Each number is 128 + 32 x the weight over its row's rms, rounded and kept within 0 to 255. Layers, rows and columns count from 0. The size above them is the row's rms in percent of the matrix's.

# layer 3 attention value, 256x256, rms 0.182, rows 18-38, columns 192-255
size [130 128 125 123 122 123 120 126 120 118 121 112 122 117 114 113 111 107 117 109 114]
[[142  79 135 127  90 115 154 145 106  97 124 143 111  91  91 109 138 139 166  75 131 124  90 116 171  90 119 120 122 164 148 123 144 131 105 131  64 163 151 136 160 129  72 140 126 113 145 139 143  96 109 143 128 180 128  83 160 136 208 104 105  96 131 134]
 [151 141 153 136  65 124  67 128 159 155 138 129  94  40 124 130 112 193  91 119 172 154 142 148 110  79 102 164 119 125 146 171 158 140  88 182  96 107 162 131 111 109 106  95 139 130 125  97 125  94  86 114 143 188 166 153 199 115 183 161 116 105 164  76]
 [128 132 151 106 200 148 147  98  83 113 139 147 118 162 153 158 166  89 135 101 176 131 112 142 131  22 136 146 146 172 137 116 180 116 125 165 138 130 115 115 125 117 137  67 118  62 129 103 165 102 160  93 138 152  97 169 153 107 122 154 138 126  91 151]
 [154  89 109 117  51  74 165 136 147 132 116 165 129  91 106  96 174 161 122 133 156 205 174 144 120  67 157 107 118 125 162 140 103 127 126 153 120  87 125 151 167  93 129 108 106 146 101 180 156  90 123 157 196 150 163 111 167  82 157 109  67  87 201 104]
 [ 43 165 147  81  76 115 124  93 116 152 103  83 106 140  98  70  83 146 143 123 151 141 135 162  51 142 143  96 142 175 125 137 130 111 139 114 183 127 131  89 143  86 160 143 154  88 204 133 136 105 181 122 126 110 153 140  62 142 105 174  71  87 155 152]
 [124 124 102  92 129 176 139 155 127 164  79 106  93 132 157 119 131 140 144  94 146 107 127 140 109 143 125 104 129  59  62 140 141  89  64  64  91 217 124  85  92 131 118  87 109 164 143 161  92 164 169  97 143 142 100 111 145 139 103 124 161 171  91 125]
 [124 144 131 101 178 213  45  84 111 115 106 133 145 159 135 102 158 159  80 127  90 153 121 136 102 148 145  89 102 130 116 114 105 146 130 106 124 152  54 163  86  87 148  93 122 155 108  56 136 154 164 125  88 165 117 170 142 158 111 117 171 103 152 115]
 [126 168 126 142 129 137  64  80 140 128 154 195  94  99 100 114 123 145 138 159  97 146 165 167 117 121 154  95 124 106  71 149 127  76 212 123 188 122 131 102 135 101  76  66 103 142 137 111 144 103 128  76 166  98 165 119  89 136 158 158 206 111 161 111]
 [179 127  59  67  79  91 131  90 108 121 115 133 140 122  95 149 157 139 139 149 161 135  86 159 131 174 145 164 177 141 189  88 124 182 144 126 122 113 120  88  85 143 133 114 106 140  87 106 146 111 107 134 149 141 101 134 108  93 148 125 142 149 158 152]
 [141 141 105 215 125 108 124 171  66  84  65 100 151 113 136 124  90 160  89 126 115 147 126 101 168 108 225 120 139  93 115 152 138 157 150 105 111 131 103 102 166 153 143 152 128 118 126 136  99 125  85 193 146 100 136  50 162 162 226 128 154  76  93 144]
 [113 176  71 141 145 130 113 124 126 129 137 117 105 131 127 130 150 134  87 108 127  77 143 100 128 160 125 184 150 129 171  74  96 125 170 121  73 175 126 108 118  97 132  74 154 100 111 156 140  72  87 126  86 152 118 113 204 160 121 186 141 168  49 149]
 [115 124 105 129 136 123  81 102  99 132 122 153 124 142 121  89 128  94 126 154 168 156 174 132 137 111 148 128 148 138 175 149 103 137 115 105 119 123 191  97 118 133 102 114 133 123 199 118  95 105  96  70 209 187 181 136  91 156 140  94 147 102 166 149]
 [105 199 156 120 191 177 123 138 112 125 102 139 105 138  94 123 135 121 130 123 131 132  61 101 134 160 111 179 129 102 160  75 108  68 193 111 139  95 143  90 128 153 109 153 159 164  78 102 106  98 140 180  96 179 142 163 152 100 121 129 184 154 145 138]
 [199 106 155 143 104 115 137 102 165  96 139 122  76 198 106 128 152 146 141 147  50 144 145  91  90 138 127 155 152 134 105 112 154  90 151 116 117 124 158 134 140  92 106  97 155 152 151 176 128 143 189 129 184 184 110 112 169 144 132 109 144 140  80  70]
 [ 81 136 131 174 157 127 115 150 143 168 138  88 179 139 125 135 108 164 132 131 176 129 133 148 131 143 180 134 107 138  88 135 106  99 131  87  68  62 144  37  46 135 160 153 185 124 166  87 147 115 148 110 171 128 133 111 110 109 157 108 199 165 119 151]
 [126 121 147 121  79 128 130 129 133 135 116 116 177 147 121  85  80 155  85 193 176  98 120 111  89 116 255 140  77 120  72  89 106 101 170 196 149 120 172  84  97 143 136 167 135 142 118 104 124 103 145 124 139 106 166 130 123 134 157 139 108  83 126 150]
 [106  99  99  87 117 219 161 122  72 115 130 106 107 107 158 177 209 185 110 134 186 105 133 110 156 173  92 103  98  81 128 129 167 103 121 106  46 163 200 162 184 118 148  99 124 144 110 124 153 135 162 159 100 141 104 149  88 140  85 156 155 156 133  74]
 [153 122  70  94 117  98 108  70 118 132 155 141  86 109 124 110  73 114 181 156 172  49 152 127 166 132 136  73 118 113 161 164  73  59 100 129 102 161 131 149 142 153  80 133 164 122 188 118 121 109 124 115 167 142  77 130 126 181  92  80 145 151 107 135]
 [125 153  83 150 132 158 101 114  59 109 176 101 156 122 121 129 125 123 142 136 105 145 143 116 130 109 109  86 123 113 138 132 138  81 182 176 152 201 196 174 142 117 121  86 107 117 119 120  72 119 147 113 202 129 125 127 128 137 166 112 143 128 154 163]
 [120  76 135 114 199 124  96 108 125 121 137 123 127 113 110  82 126 112 131 122 150 115  91 151 131  87 112 100 115  91 153 142 143 139 140 163 131 169 155 193 106 107 174 161 133  99 128 123 116 123 125 179 153 128 167 156 116 133 119 127 144 119 111 137]
 [110 132 144 104 133 159 111 183 108 142 144 150 123 184 189  92  97 189 152 116  95 144 117 179 113 192 105 161 112  85 184 159 108 112 122 179 169  61 179 114 150 104 133 131 108 147 188 153  69  93 202 103 174 194 207 135 119 191 122 159 210 131 142 195]]
# layer 3 attention output (transposed), 256x256, rms 0.165, rows 18-37, columns 192-255
size [107 111 106 103 101 102 102 106 103  99  98  95 100  98 117 113 113 111 119 112]
[[101 116 145 175 111 149 135 126 150 142 135 158  77 141 170 150 149 186 130 154 143 167 155  85 149 120 100 120 126 117 164 100 152 159  82 128  87  81 135  91  74 103 125 100 113 148 172 125  53 154 153 114 130 160 137 132 155 123 165 119 118 138  95 129]
 [150 105 119  79  97 126  99 135 125 128 129  79 179 138 107 118 141 126 159 142 147 139 148 109 104 183 143 138 124 152 151 141  67 122  95 114 141 145 106 130 122 122  96  78  97 152 162 161 149 128 178 126 104  77 122 126 112 189 134 165 134 128  37 109]
 [135 112 174 105 113 141 143 122  69  92 114 152  80 132 151 133 143 112 117 112 111 120 150 113 152 118 128 206 165 119 173  86 178  71 119 160 106 125 139 130 113 121 121 160 152 156  88 178 128  85 168 140  77 143 138 120  64 107 186 167 143 116 157 134]
 [125 208 108  87 149 141 157 150 168 130 150 193  99  82 193 116 195 129 157  90 125 119  89 132  78 110 104 156 129 160  91  75 129 134  99  66 156 129 108  89 165 103 117 142 101 212  93  91 122 149 214  97 124 104  92 125 119 136 107  79 164  56  98 142]
 [ 85 108 119 140 158  78 134 139  67 189 140 150 115 181 130 177 149  81 113  96 199 100 106 166 172 114 147 130 115 122 173 116 153 154 111 153 171 109 132 126 152 152  75 137 184 151 134 106 114 178 169 172 126 153 172 146 125 117 112 117 226 182 116 104]
 [ 62 111 137 162  89  95 170 120 135 128  81 103 140 163 155  72 179 106 103 137  90 143 140 146 101  28 125  96 147 125 121  64 169  71 119 147 121 137 123 142 103 160  77 163 175  98  84 197  98 143 126 134 153 139 184  88 147 137 143 140 153 189 129  70]
 [ 69  94 133 184 129 126 133  79  80 185 174 150 136  63 104 173 140 107 140  81 117 136 115  72 111 130 133 163  81 116 161 109 147  84 213 108 177 136 142 120  93 107  88 143 123 207 157 155 166 161 108 172  84 140 141  96  31 120 141 112 165 177 103 130]
 [ 71 168 103 125  96 172 120 151 179 181 130  95  83  98 118 100 173 127 167 140 132 123 109 131 172 180 146 162 142 170  80  95 154 127 134 140 136 135 173 157  99  99  89 123 141 146 198 104  71 115 133 114 111 154  61 100 107 151 112 107 140 133 108 127]
 [129 176  97 139 111  74  92 132 113 130 120 163 142  76 132 114  93 124  98 147 154 115 168  86 122  83 111 126  95 144  76 183  84 124 100 150 108  75 102  88  94 141 132 188  65 101 127  79  82  90 135 154  61 149 126 157 135 160 102 113 115  77 146 170]
 [171  86  83 103 116 122 135 154 180 174 166 116 106 115 110  91 115 169 161  92  75 148  87  85 149 155 135 172 141 126 146 153 123 126 116  99 128 152 174  66 153 158 161 134 101 128 152 169  91 115 159 158 179 109  99 140 144 154 140 142 118 123 170 141]
 [174  96  98 128 141 102 118 154 149 101  69 161 135 106  95 165 204 118 132 130 124 132 132 129 163 194 102 127  55 125 156 190 110 119 148 121 126 162 166 155 122 124 125 123 147  61  98 116 112 155  72 160 169 101 175 140 216  80  54 126 140  99 155 151]
 [171 155 144  94 172 187 127 146 163 113 136 120 109 100 143 119 124 105 121 199 103 127 171 147  54 129 129  87  97 216 137 135 222 117 144  91 105 101 130  79 103 168  84  89 119 159  86  76 126 138 162 100 116 126 101  52 110 144  90 113 124 102 131 154]
 [115  81 110 169  59 138 110  89 144  78 177 108  89 146  74 148 131 135  98 105 103 133 121  60 108  89 167 157  98 106 103 157  70 127 145 158 134 147 194 103  71 140  63 125 169 125 115 128  93 132  92 185 109 143 128 148 101 126 212 108 163  72 105  95]
 [ 88 119 131 134 125 105 158 111 158 152  88  23 127 152  82 115 118 111  69 170 114 126 179  99 115 106 170 148  98 176 135  62 102 144  90  49 129 117 129 174 166 102 126 132 101 134  86 168 130 103  82 102  93  75 145 170 141 120  97  87  93 125 110  74]
 [161 160  94 144 149  61 112 125 113 107 117 124  86 134 201 121 126 125  79  86 114 130 143 142 116 140 127 122 159 157  72 176 118 153 116 175 189 161 118 122 151 139  94  84 122 157 126 155 123 167  62 161  90 150 110 146  45 122  78 148 140 115 176  99]
 [121 127 103  66 142 180 127 109  96  91 138  81 133 149  93 173 149 115 164 117 129 142 111 113 213 134 106 152 194 114 167 194 180 146 100 142  93 116 134 100  90 119 140 100 177 137 145 157  77 146  98 175  90  67  99 139 139 107 117  90 154 119 117 120]
 [141 140 105 115 132 149  76 132 104 139  67 143 139 102 130  90 127 107 146 103 104 140 108  90 183  57 173 135 156  78 127 113  94 128 100 152 162 109  70 157  80 158 114 163 113 135 151 131 118 159  98 103 219 112 105  70 143 156  67 158  91 143 165 202]
 [116  68 172 136 120 172 199  94 100 135 110  87 143  70 138 147 163 138 121 165 131 167 181 149 132 117 205 123 112 133  79  77 170 149 100 132 109 128 202  59 153  73 104 126 149 108 146 122  99 119 137 128 148  85  81 125 174  92 109 117  81 103  98 120]
 [132 100 137 140 111 135 107  79 124 132  99 122 153 165 135 115 139 150 125  62 119 105 135 106 104 142  90 139 175 128 174 123 123 177  89  86 137 143 105 126 142 101 111 122 125 130 184 103 162  73  78 137  79 135 148 142 111 155 170 126 151 117 143  83]
 [115 146 172 172 118 102 128 135 106 137 163 175 190 153 151 142 154  93 125 130 199 116  72 127  73 147 114 106 157 165 165 170  90 105 152 113 116 138 131 125  85 134  61 137 206 113 138  96 197 152 120 123 145 193 124 117 124 131 114 112  76  74  37 129]]
# layer 3 attention query, 256x256, rms 0.175, rows 32-63, columns 192-255
size [112  85  92  85  92  93  91  97  92  95 103 111 100 101 107 112 113 109 110 104 106 107 110 115 116 106 113 115 110 112 112 116]
[[115 128 118 131 163  32 130 152 133  50 146 162 129 138 144 143 115 217  89  82 130 165 100 119  84 111 111 185  59  96 110 184 145 175 146  93 125  91 139 156 131 134 106 110 130 109 124 134 139 132 119 139 139 148  89 177 113 180  87 111 111  90 121 110]
 [146 131 112 128 156 109 100 103 152 153 113 161 157 134 113 133 101 109 144 129 161 146 140 108 152  99 183  68 115 178 106  92 162  99 129 119  86 113 148 153  87 141  98 116 158 129 155  85 144 158  78 156 161 127 124 149 128  74 108 170  83 106  86 139]
 [143 133 129  80 136 111 125  84 159 152 123 146 180 170 110 128 112  59 161 188 204 144  82 119  80 137 162 112 166 128 147  87 152  88  91 158 139 125 150 130 103  97 108 124 192 157 133 124 154  52 102 142 121 176 168 114  91 120 144 192 115 156  98 133]
 [167 176 126 116 116 194 197 135 145 185 156 160 170 133 119 125 128 138 138 119 123 131 175 121 137 140 154 139 136 157  97 174 137 132 135 105 123 100 117 119 179 159 141 138 147 132 148 123 144 123 174  96 138 148  57 145 128 150 137 192 105 216 147  75]
 [177 171  95 140 162 176 107 150 128  87  79 133  97 151  98 123 108 145 162 135 156 161 157  73  58 124 126 120 139 126 131 104 115 148 123 112 157  72  73 151 136 181 182 112 155  93 117 143  95 117  64 187 119 189 205 112 121 210  76  57 130  86  95  90]
 [ 77 107 117  99 170 115 148 111 139 141 132 134  68 115  87 147 201 171 125 105 137 151  89  83 112 141 168 133 130 109 130 189 115 119 188 145 156 120  78 198 102 118  99 132 120 115 122 106 147 118 115 115 193  61 120  80 113 190  57  67 151 109 177 115]
 [139 140 185  79 100 121 120 170 178 120 141  88 190 173 120 161  83 114 144 132 133 143 127 147 127 177 120 122 100 167 194 157 112 147 136 107  66  68 160 122 142 122 162 147 171 141  97 141 118 148 107 186 152 116 147 109 177  94  93 148 152 115 102 146]
 [179 141  81 103 108 124 153 173 153 125 104  83 134  82 129 152 108  92 124 145 112 119 132 179 132 174 132 220 120 141 174 166 131 173 169 143 132  99  69 150 139 167 112 146  64 192  99  75 139 108 193 163 124  87  96 122 141 169 114 117  91 130 149 153]
 [135 157 124 172 173 132 114 125 181 141 146 118 204 161 170 121 129  73 113 133 187 190 188 113 121 157  51 177 129 139 111  64 119 161 100 179 108  89  77 150 185 113 201 176 141 127 154 103 150 148 110 184 100 187 135 122 176 121 151 123 102 145  73 132]
 [103  99  71 127 113 151 112 108 115 144 191 143 179 146 111 132 174  87 116 159 137 125 126 158 103  69 181 127 178 133 114  94 137 106  95 208  96 187 137 117 166 183 179 135  80 147 186 122 138 128 151 117  92 116 178  54  61 154 104 158 122 112 171  88]
 [113 177 122 142 165 134 154 111 165 122 146 137 127 159 107 136  97  33 106 179  77 112 111 146  95 105 153 103 134  94  59 120 121 106 159 136 118 136 150  98 176 107  95 169 125 119  93 112 109 155 187 115 102 162 140  93 112 103 133  77 182 104 135 103]
 [ 92  35 175 170  97 168 166 105 104 125 167 134 136  62 109 151 138 169 182 152 121 192 146 108 119 130 148 151 133 122 113 167 129 147 146 165 150  91 142 131 132 152 115 135 118 162 176 133 115 154 156 187 133 157  74 154  60 131 126 134 129 189 141 155]
 [111 106 112  82 103  65 140  58 122  77 104 162  97 109 101 130 102 141 124 130 167 149 172 154  81 136 178 141 148 114  39 164  88 188 152 119 110 163 104  95 142 177 171 180  98 158  96 100  91  94 127  46 160 103 105 164 108 129  85 132 106 144 149 139]
 [182 177  76 154 157 210 114 118 152 125  55 129 160 105 152 131  73 118 158 133 170  86  60 103 128 161 154 129 158 146 141  75 177  76  93 139 123 152 120 132 136  56 113 154 153 117 169 162 138 174 179 157 145 145 164 105 104  80 156 152 132  79 129 151]
 [ 85 130 124 146  90 178 117 179  72 153 109 124 104 118  73 172 140 115 112  97 181 159  86 176 166  93  43 167  43 154 112 160 129 103  91 140 129 166 129 131 141  86 133 164  90 138 157  99 127 127 125 127 173 126  98 174 112 131 138 164 115 150 135 123]
 [122 114 120 114 125 121 124 155 133  77 113 154 126 135 162 123 149 136 118 130  99 104 101 135 134 133 153 148 115  94 196 203 179 170 162 121  60 138  95 117  88 182 133 136 112 149 166 167  97 147  82 176 122  16  95  70 138  96 130 202 190 179 118 176]
 [110 132 124 160 137 103 209  61  89 101 135 170  94 181  86 170 110 113 134 122 108  61 152 166 123 111 150 166 127 149 165 111  82 120  73 143 162 102 157 108 150 123 176 129 124 156 102 169 156 154 156 115 172 140 142  84 159 100 176  78 130 127 175  93]
 [ 96 159 152 128 107 121 147 173 117 179 138 169  87 159 126  98 119 131 173 124 118 137  97 112 137 149 112 171  96 178  38  77  86 171 134 137  61 144 119 167 159  72 161 121  77 100 109 126 133 119 161 145 175  74  92 139 121 140 128 120 147 122 140 138]
 [122 182 120 135 197 114 165 150 140 141  90 100 172 167 103 131  72 134  99 109 179 157  85 113 133 106 167 168 198 115 125  72 116 145 144 190 143  67 128 128 156  91 167 124 158 149 145 125 106 165 123  40  72 138 135 122 158 126 102 148 213 166 179 114]
 [109 138 112 191 189 157 115 114  95  84 118 176 144 143 122 151 130 157 178 164 114  60 139 175 139 135 110 111 148 113 164 125 118  94 123 155 156 100 131 124 166  95 132  89 116 146 160 119 162  96 152 114  76 135 135  66 136 114  71 113 161 116 112 138]
 [137 138  94  73 212  82 113  98 133 149 213 127  89 125  79  80 147 124 129 143 164 110 140  88 147 163  87 130 100 164 126 141 173  78 148 128 148 132 143 151  67 207 124 162 106 133 154 142 149 121 135  95  89 137 101 130  92  96 168 154 112 158  72 150]
 [118 132 105 168  84 117 163 145  94 136 105 136 144 132 119 128 114 128 146 107 128  95 111 169 100  38 113 194  72 175 121 111 166 164 161 104 143 163 150  69  65 101 115 155 117 234  91 132 126 171 189 109 112 168 174 119 138 149  97  93 116 138 146 120]
 [143 114 111 104 111 100  74 171 132  98 147 122 131  74 132  86 135 176 159 142 148  87  89 141  83 119  87  71 122 114 121 169 115  95 106 112 120 172  51 106 141 183 116 159 139 189 111 138 124 109 158 102 119 117 124  95 106  97  88 143 111 128  86 125]
 [182 163 159 144 119 113 206 159 148  90 124 111 182 136  78  89 153 124 136 144 172 116  85 143 125  79 113 152 113 141 159 136 123  87 120  88 177 112 123 102 169 103 199 143 132 142  81 100 183 111  75 194 158 168  83 167 123 100 187 115 152 132  99 191]
 [154 158  88 133 151  95  94 158  80 109 121 114 126 149 118 111 120 125  98  63 107 119  65 144 114 136 109  67 125  70 176  56 110 121 123  57 174 100 155 132 126 128 120 128 199 129 170 153 122  77 132 186 152 161 126 123  81  94 103  98  67 102 119 168]
 [128 187 119 120 173 114 137 118 112 129 147 137  92 178 144 143 133 121 107 186  91 151 111 116  65 169 144  85  95 139  47  89 142 105 145 195  75 132 105 139 177  58 132  85 104 141  93 160 143  90  92 162 141  88 151 130 145 136 109 127 137 151 117 139]
 [148 114 137 141 184 102  56 113  74 119  90 195 132  94  67 115 134 136 102 159 120  66  74 132  75 103 125  91  94 153 161 151 103 146  65 122  76 140  95 148 102  61 102 126  88 159 176 154 119 106 156 162 113 156 126 113  85 141  78 163  90 147 183 135]
 [145 141 144  86  98 135 119 119 106 165 111 171 103  85 177 110 111 149  75 154 116  76  93 182 137 124  90 160  91 136 121  76 166 155 175 171 136 108 110 112 194  65 134 132  96 122 142 177 169 178 165  92 117 170 106 132 211 129 170 107 164 130  85 106]
 [160 102 109 125 195 118 139 139 104 106 113 180  95 152 116 174 105 127 143 155  93 190 187 151  76 122 147 101 134 143 157 119 104 145 125 139  97 144  92 129 164 120 165  92 142 146 124 125 123  86 140  98 127  92  87 138 143 141 150 101  77 153 135 114]
 [167 116 129 124  62 156  72  90 124 137 134 107 166 154 125 130 172 180 125  86 105 166 161 144  97  91 185  80 121 158 134  95 108 116 210 203 135  70  74 147 117 133 114 147 147  87 119  73  94 130 156 131 160 134  79 126 102  95  12 170  95 126  80  97]
 [171  47 164  90 140  98  88 164  80 122 150 152 107 185 163 148 136 194 158  84 130 131 148  85 156 143  72  89 163  90 117 128 166 141  95 160 123 154 152 119  30 139 153 208 157 141 128 147 116 148 197 143 150 220 133 145 154 143 188 143 156 109  96 162]
 [136 184 116 173 136 168 130 174 135 138 106 109 134 117 144 118 164 137 170 124  87 127  94 114  97 137 148 128 102 166 152 122 143 123 151 131  88 121 136 112 104 179  75 155 112 145 106 126 111 136 101 118 157 103 154 151 165  75  83  94 107 147 106  16]]
# layer 3 attention key, 256x256, rms 0.184, rows 32-63, columns 192-255
size [ 77  69  74  76  79  89  87  86  91 103 105 102 100 100 104 114 111 106 111 111 104 104 106 112 105 105 104 113 112 110 116 106]
[[ 81 125 111 181 137 107 157 134  94  92 112 107 130 153 105 143  61  99 139 150 164 109 148 133 118  79 122 130 124 158 124 186 118 168 167  90 129 134  79 110  93  89 108 101 156  72 179 112 108 107 100 134 160 161  67 122  89  90 174 185 122 179 154 160]
 [148 161 151 100 130  71 100 162 121  68 151 163 127  87 120 162 161 119 149 129 166 101 152 127 134 104  89 180  83  94 108 128 118 160 164 116 153  65 105  96  90 160 100 115 112 113 137 120 135 139 125 139 117 177 169 168  79 102  60  47 150  88 156 166]
 [101 140 134 109 135 120 111  58 140 146 128 109  51  99  94 192 118 162  93  93 124 175 108  75  98 110 120  89 121 141 103  76 113 148 149 143  78  75  84 174 100 167 121 193 121 142  91  85 143 136 151 162 126 125  95 126 126 120 122  77 114 111  74 121]
 [169 114 150 143  75  95 127 136 119 182  66 127 135 113 126 120  99 142 141 115 156 128 103 141 162 104 159 144  99  69  98 111 132 172 110 145 105 161 121 174 104  90 136  92 194  80 122 116 196 138 120 135 122 124 128 160 155  90 142 125  77 147 137 187]
 [129 112 175  88 133 184 165 121  58 123 111 111 154  55 113 157 138 134  88 111  96 147  88 164 134 118  79 121 126 134 150 164 142 141 138  90  47  93 138 146 152 114 131 142 111 156  79 103  91 158 131 147  82 132 138 117 107  95 122 179  77 182 107 154]
 [169 151 145 161 105 114  97 125 136 149 105 105  96 108 188 119 101 169 118 176 172 144 153 111 113 171  85 181 174  74 162 111 128 130  54  84  80 160 131 120 125  45 142 114  96 114 136  77 156 153 124 126 122 133 148 155 145  82 207 110 101 182 139 126]
 [120 105 144 103  58 124 202  80 149  86 143 136 113  66 105 113 168 104  90 124 149 160 101 144 172  76 155 109 117  82 110 119 156 150 180 165 141 128 173  80  78 117 119 211 115 164 143 146 107 133 132 110 176 125 154 140 133 143 126  84 161  77 148 142]
 [123 148 186  94  92 119  82 166 132  90 174 127 137 117 143 130 175 122 135 135 153 121 134 100  95 180 139 111 126 145  82 161 142 161 162 126 136 129 148 129 141 127 101 168 135 118 132 130 116 135 119 162 153 204 127 172 118 115  97 183 176  68 139 118]
 [149 134 116 107 159 121 135 150  91 148 103 109 122 138  74 112 126 228 139 126 119 136  91 116 148 101 170  82 127 146 169 108 142 124 149 127 110 152 108 137 109 137 128 118 175 198  96 164 107 127 150 182  87  78 181 120  62 182 186  78 103 127 125 181]
 [130 123 150 128 140 132 143 212 106 110 156  81 121 145 185  82 145 162 187 143 120 123 148 109 127 146  91 144  95  84 148 112 128 195 162  61 187 140 159 172 121 136 157 133 110 109 161 104 111 114 104  44 133 110  66 111 129 165 145 139 182 202 139 130]
 [142 135 148 121 115  86 107 136 117  55 147 147 143  62 136 132 171 207 129 134 143 156 193 220 156  92 107  83 154 112 157 119 119 134 133 146  75  82 136  93 142 122 106 146 151 171 180 115  86 124  93 114 127 115  83  93 145 135 167 164 156 216 172 139]
 [142 138  98  73 113 177 186 103 105 130 205 122  58 139 161  93 105 144 117 135 108 114 140 129 157 125 154 145  84 146 176 181 153 130 200  81 152 128  58 137 146 183 155 111 159 167 129 134 103 138 112 111 116  94  98 123 100 139 178 163 175 140  38 136]
 [153 120 130 124 126 127 133 145  66 142 140 183 155 126  97 180 109 133 152 122 101 127  92 113 160 106 124 144 107 124 139 160 147 131 171 201 110 131 135 135 129  79 135 121 179 124  98 162 150 107 119 107  87 145  82  28 135 147 105 103 111  79 100 153]
 [184 147 124 174  87 110 163 134 123 157 150 157 122 168 135 185 102 107 116 166 103 135  97 133  86 123 121 144 125 169  79 147 157 120 162 157 118 125 117 166 122  60 114  65 192 118 110  92 154 163 141 108 118 141 124  47 167 163 110 134 116 119  89 147]
 [135  78 134 138 132 143  93 118 185 183 114  94 104 110 135 111 125 168  91  78 137 169 173 170 132 134 112 128 110 106 108  73 168 179 127  71  95 137 129 201 137 154 134 157 169 153 106 102 162 115 138 152  73 103 195 125  81 146 127 111  99 166 141  79]
 [207  82 132 112 164 128 145 114 116 143 100 102 105 175 134 119 128  78 116 118 133 127 109 120  75 143 115 162 105 120 174 158 106  86 105 111 107 101 177 165  80  76 134 139 103  96 163 202 127 141 152 106 136 191 122 137  84 157 139 168 111 131 133 132]
 [126 126 144 172 185 144 153 145  98 141  93 139 124 124 147  58 143 180 167  85 155 113 154  93 139 141 131 139  51 167 115 131 112  67 138 110 150 106 164 125 145 185 123  72 176 105  99 101 104 161 161 119 111 168 116  96 180 101 139 152 118 160 148 166]
 [139 127 154 134 103  79 131 125 156 134 143 172  96 166 129  87  85  68 159 131  85 145 110 173  92 131 195 156  90 118 120  37  70 172  88 111 156 149 107 110 141 178  98 123 106 151 122  90 136 119 120 116 143  76 191  96 237 115 109 134 126 157 102 188]
 [132  90 142 131 115  76 120 112 175 133 112  92  89 141 152  72 157 157 134 173 109 113 160 112 168 134  78  96  95  97 117 123 132 130 186 123  94 155 113 182 102 198 143 129 125 111 101 162  97 127 110 183  78 122 133 180 168 153  95 138 124 124  89  95]
 [ 76  68 187  78 142  96 207 100 117 127  84  67 141 142  86 139 133 113 206  70 134 127 112 119 103  65 151 118 105 137 151 120 111 126 115 119 159 122 179 174 149 176 152 143 111  86  81 111 164 103 138 170 155 117 106 178 137 140 152 126 168 140 148 135]
 [118 146 166 156 166 100 156 118  86 105 183 186 146 145 114 106 157 154 154 144 162 152 128 128 148 141 155  84 151  98  98  83 143 138 133 134 121 147  97  82 127 118 141 145 151 169 200 117  70 154  94 172 188 113 173 176 160 151  27  44  76 167 126 114]
 [ 46 110 128 142 111 117 140 113 162 143 125 167 159  86 156 164 184 128 140 100 155 182 125 127  69 137 150 142 111  79 124 188 140 129  40 157 141 105 131 121  72 115 157 149 105 108  94 154 139  90  85 129 120  68  98  78 106 118 100 156  90  81 185  95]
 [128 120 115 107 159 151 132 135  96 143 143  82 118 155 147 183  89 156 100 155  80 124 126 151  90 121 185 188 141 167 127 148 136  89 143 148 117 129  92 181 103 156  69 121 129 118 135 153 152 145 122 134 118 158  99 134 123 115 154  93 161 120 166 172]
 [101 102 116 127 147 110 155 117  91 110 138 112 148  79 132 106  58 101 170 125 110  88  84  95 108  88 132 159 147 121 142 150 162 173 145 152  87 153 127 221 115 173 137 106 102 158 117 100 122 115 121 195 160 173 165 102  91 148 118 155 103 180 130 167]
 [134 168 130  93  87  91 148 109 161 190 128 117 125 118 123  83 157 136 101 147 191 171 160 172  84 108 102  99 113 108 103 105 144 159 143 129 104 124 209 104 130 107  76  89 156 162 151  68 110 145 181 118 117 104 149 124 147 122 137 126  96 115 137 102]
 [188 144 110 162 158  95 106 135 197 152  96  63 144 113 148  64 103  73 123 128 144 117 160 165 159 108 161 120  69 134 141 114 168 137 142  78 120 129 146  52 135 127 136 161 130 139 148 136 120 186 147  56 100 139 170 153 163 143 104 155 126 146  96 136]
 [101  77  97 102  93 141 134 169 181 106 122 107  64 114 134 115 137  99 130 137 135 130 102 123 111 126 119 166 125 176 124  87 124 101 138 164 133 148 116 119 143 104 118 146 157  97 117 138 144 132 169  96 101 153 119  71 158 130 142 129 165 155 142 127]
 [105  93 113 134  89 119 142 130 152 119 120 148 187 158 175 189 164 100  98 135 166 135 154 128 140  90 165  90 120 111 104 142 103  93 101 173 166 152 111 119 118 119 163 116 165  89 133 140 138 158 134 119 140  73 124 113  86 112  99 142 106 114  70 134]
 [ 99 110 121  78  81  71  71 126 124 121  94  93  76 104 135 173  64 114 153 117 177 132 132 121  94 139 158  98  98 210 119 121 134  67 117 101 108  59 144 131  65 125 171 139 116 138 103 129 147  83  85 202  81 125 128 122 168 122  98 117 130 149 146 158]
 [140 148 107 136 102 122 124 121 114 105 125 183 158 113 128 143 126 157 198 133 120  97 144 107 144 149  87 212 126 152 160 138 115 131 124 144 135 105 146 191 181  56 147 158 120  97 141 181 115  51 162 154 142 132 136 111  60 101  90 139 164 154 153 119]
 [148 116 132 105 141 164 103 121 130 128  88 166 106 135 138 108 139 166 131  94 183  93 100  77 122 134 140 133 134 153 128 158 118 104 113 110 109 133 118 121 122 140 147 127 124 183 101 157 111 141 117  84 153  74  83 104 126 172 116 157 124 101 134 139]
 [170 168 160 121 139 130 101  93  99 116 163  93 129 138 128 159 112 182 133 162 155 120 205 128 179 147 171 160 158  76 117 142 160  93 102 134 125 144 115 123  88 142 157 112 114 164 166  98 164 117 176 149 127 144  94  88 105 138 126 147 177 106 140 160]]